config = dict(
    num_hidden_layers=14,
    num_key_value_heads=4,
    vocab_size=3119,
    positions='learned',
    init_std_up=0.0249,
    beta2=0.95,
    max_seq_len=1024,
    train_tokens=321800000,
    dataset='wikipedia_en',
)
Each number is 128 + 24 x the weight over its row's rms, rounded and kept within 0 to 255. Layers, rows and columns count from 0. The size above them is the row's rms in percent of the matrix's.

# layer 10 attention key, 256x256, rms 0.0575, rows 224-234, columns 0-63
size [104  95 111  99  79  88  87 100  90 102  94]
[[155  86 104 151 126 124 119 165 101 123 158 118 107 128 144 116  77 125  95 153 122 163 161 132 120  97 154 152 140 127 160 187  88 132 124 165 100 115 146 106 124 139 118 151 137 136 138 145 134 119 181  86 123 130 130 121 108 106 135 155 112 116 115 115]
 [129 138 124 169 146 139 107 112  89 130 130 136 102 175 147 159 123 124 111 173 109 147 124 131  97 139 158 163 145 150 156 106  87 152 146 120 119 131 139 120 194  93 148  75 117 123 103 128 126 155  78 129 133 126 156 164 125 113 132 131  89 144  97  90]
 [119 160 113 111 145 101 126  76 136 123 117 152 114 144  56 150  79 111  97 110 107 130 133 118 153 125 119 125 135 132 137 119 105 116 129 134 144 153 132 146 167 125 151 127 140 107 124 132 156 151 115 177 114 189 106 100 136 135 138 137 173 133 131 120]
 [ 99 161 132 134 118 129 149 165 147 119 153 108 143 141 168  60 159 110 173 126 137 135 144  87  73 108 136 116 146 112 123  98 207 107 175 150 139 139 134 141 127 117 136 101 108 123 137 130 139 118  75 115 118 115 126  86 111 133 141  98 125 135  92 129]
 [ 99 114 135 130 139 108 140 115 140 122 149  91 100  90 143  81 133  87 140 133 146 175  90  74  99 164 160 155 123 145 120 152 132 119  92 104 115 142 164 146 164 132  85  95 117 117 131 120 172 124 128 143 162 130 145  88  90 111 141 116  88 144 149  99]
 [132 124 117 126  98 120 122 112 154 120 111 175 127 143 131 121 125 121 122 150 146 133 116 151 142 124 166 124 125 133 152 144 126 158 113 131 102 138 156 141 101 114  74 105 116 114  80 126 173 162 145 129 145 117 107 161 129 123 113 138 160 150 121 135]
 [122 131 129 134 152 131 120 128 118 129 126 130  94  84 136 141 110 102  90  82 167 129 150 103 151  95 161 153 133 163 107 141  86 156 148 128 102 163 160 122 156 134  84 122 135 122 157 109 131 136 141 152 121 110 140 115 131 117 136 138 125  90 179 104]
 [129 158 126 160 130 122 133 155 124 130 161 134 121  97 132 148 128 129 138 112 134 133 129 133 134  86 120 137  99  95 138 169 143 129 119 138 131 135 100 175 138 128 124 122 121  72 173 172 174 147 157  88  91  97 156 121 134 106 108 121 174 120 107 137]
 [ 92 127 127  95 121 100 116 101 116 137 109 178 140 100 159  87 121 120 153 135 166 182 134 134 119 105 138 153 114 108 135 150 136 149 133 160 150 107 143 113 148 139 169 149 121 133  99 158 158 122  93 140 142 118  84 135 110 138 152 128 131 110  88 138]
 [144 125 131 132 129 132  70 115 108 129 118 148 147 134 118 122 147 129  82 191  93 102 130 143 154 141 142 142 112 139 120 121  99 120 136 123 116  87 137 100 150 167 171 127  89 108  99 122 119  79 107 119 122 135 109 147 129 142 123  96 122 133 174 125]
 [121 112 123 174 139 135 145 137 134 127 142 143 106 146 163 133 112 131 117 137 125 129 142  86 169 114 157 152 145 140 104 155 135 129 148 135 123 160 126 159 110 119 109 141 167 104 141 155 125 103 111  90  99  90 153 126 151 134  83 114 100 129 160 123]]
# layer 10 attention query, 256x256, rms 0.0581, rows 225-234, columns 0-63
size [ 92 102  97  83  94  80  91  92 100  95]
[[114 135  94 173 133 104 139 149  87 132 127 114  96 132 139 145 120 150 155 158 129 147 130 113 107 126 143 174 175 172 175 118 111 159 146 141 120 166 156 137 160  98 122  75 109 151 114 114 122 164  82  96 171 102 153 145 128 107 137  97 117 111 105  95]
 [106 150 127 131 118  73 141  91 149 123 117 142 166 165  90 134 128 120 115 119  99 127 141 101 143 150 151 118 146 168 132  86 114 132 125 145 141 155  91 118 126 129 129 110 153 101 106 107 135 132 129 134 147 154 128  85 121 129 136 130 114 178 131 124]
 [116 160 104 125 119 133 123 108 154 112 121 128  91 141 174 124 145 116 143 130 146 138 119  90  93 137 120  95 124 126 120 129 155 109 154 113 197 114 175 111 117  89 159 147 114 152 168 185 162 146 103 123 120 155 118  83 139 111 114 128 156 125  94 143]
 [135 111 123  83 140 135 128 113 156 116 125 131  96  89 133 116 118 110 160 133 131 128  90  74  96 116 139 146 140 110 157 147 166 133 131 152 122 141 159 121 136 144  97  85 127 139 130 157 168 160 110 146 187 123 139  68 101 110 123 153 123  94 118 114]
 [150 140 133 112  91 113 120 120 136 114 160 183 115 151 126 136 144 162 104 134 159 124 135 127 138  98 138 122 154 110 110 110 106 138 147  82  85 127 132 162 114 144 114 110 134 133  84  99 166 146 148 124 140 160  98 178 142 133 122 180 127 122 155 128]
 [113 122 151 159 119 129 123 116 113 129  97 163 109 137 144 151  98 104 138  99 129 135 148  81 111  74 162 139  98 146 134 132 116 149 148 180  73 165 158  86 148 133  94 101 159 149  90 110 109 115 124 135 130 126 140 141 131 129 143 142 135  76 180 122]
 [116 146  89 154 142 115 108 107 110 139 158 117 118 105 134 175 131 108 118 120  90 152 105 116 125 145 119  80 111 115 141 154 145 134 112 137 116 157 114 158 166 116 143 158 139 113 148 173 160 142 173  94  45 110 136  92 144 111 116 135 155 132 163 165]
 [122 124 180  79  85  97 144 130 152 114 141 197 136  92 151  89 117 112 158 137 162 171 120 133 125  99 162 158 138  86 109 128 172 146 174 154 132  92 144 149 107 136 173 162 117 151 110 133 139  95 108 141 144 121 106 127 109 133 138 136  84 142 133 145]
 [158  56 126 155 146 136 139 154 105 108 123 134 157 119  91  99 118 126 109 145 125 132 142 156 167 127 142 149 149 102 140 136 124 114 153 116 124  92 135  98 109 158 120 115  88 127 145 114 112  88 111 119 104 117  94 134  92 122 120  89 110 135 150 143]
 [168 121 142 153 130 159 133  89 115  97 130 126 100 127 140 167  92 156 113 157 131 112 133  65 171 131  80 126 155 144 143 127 140 124 127 110 118 146 161 123 120 115 132 118 148 127 168 135 137  92  84 112  85 101 152 128 144 133  62 139 138 122 152 148]]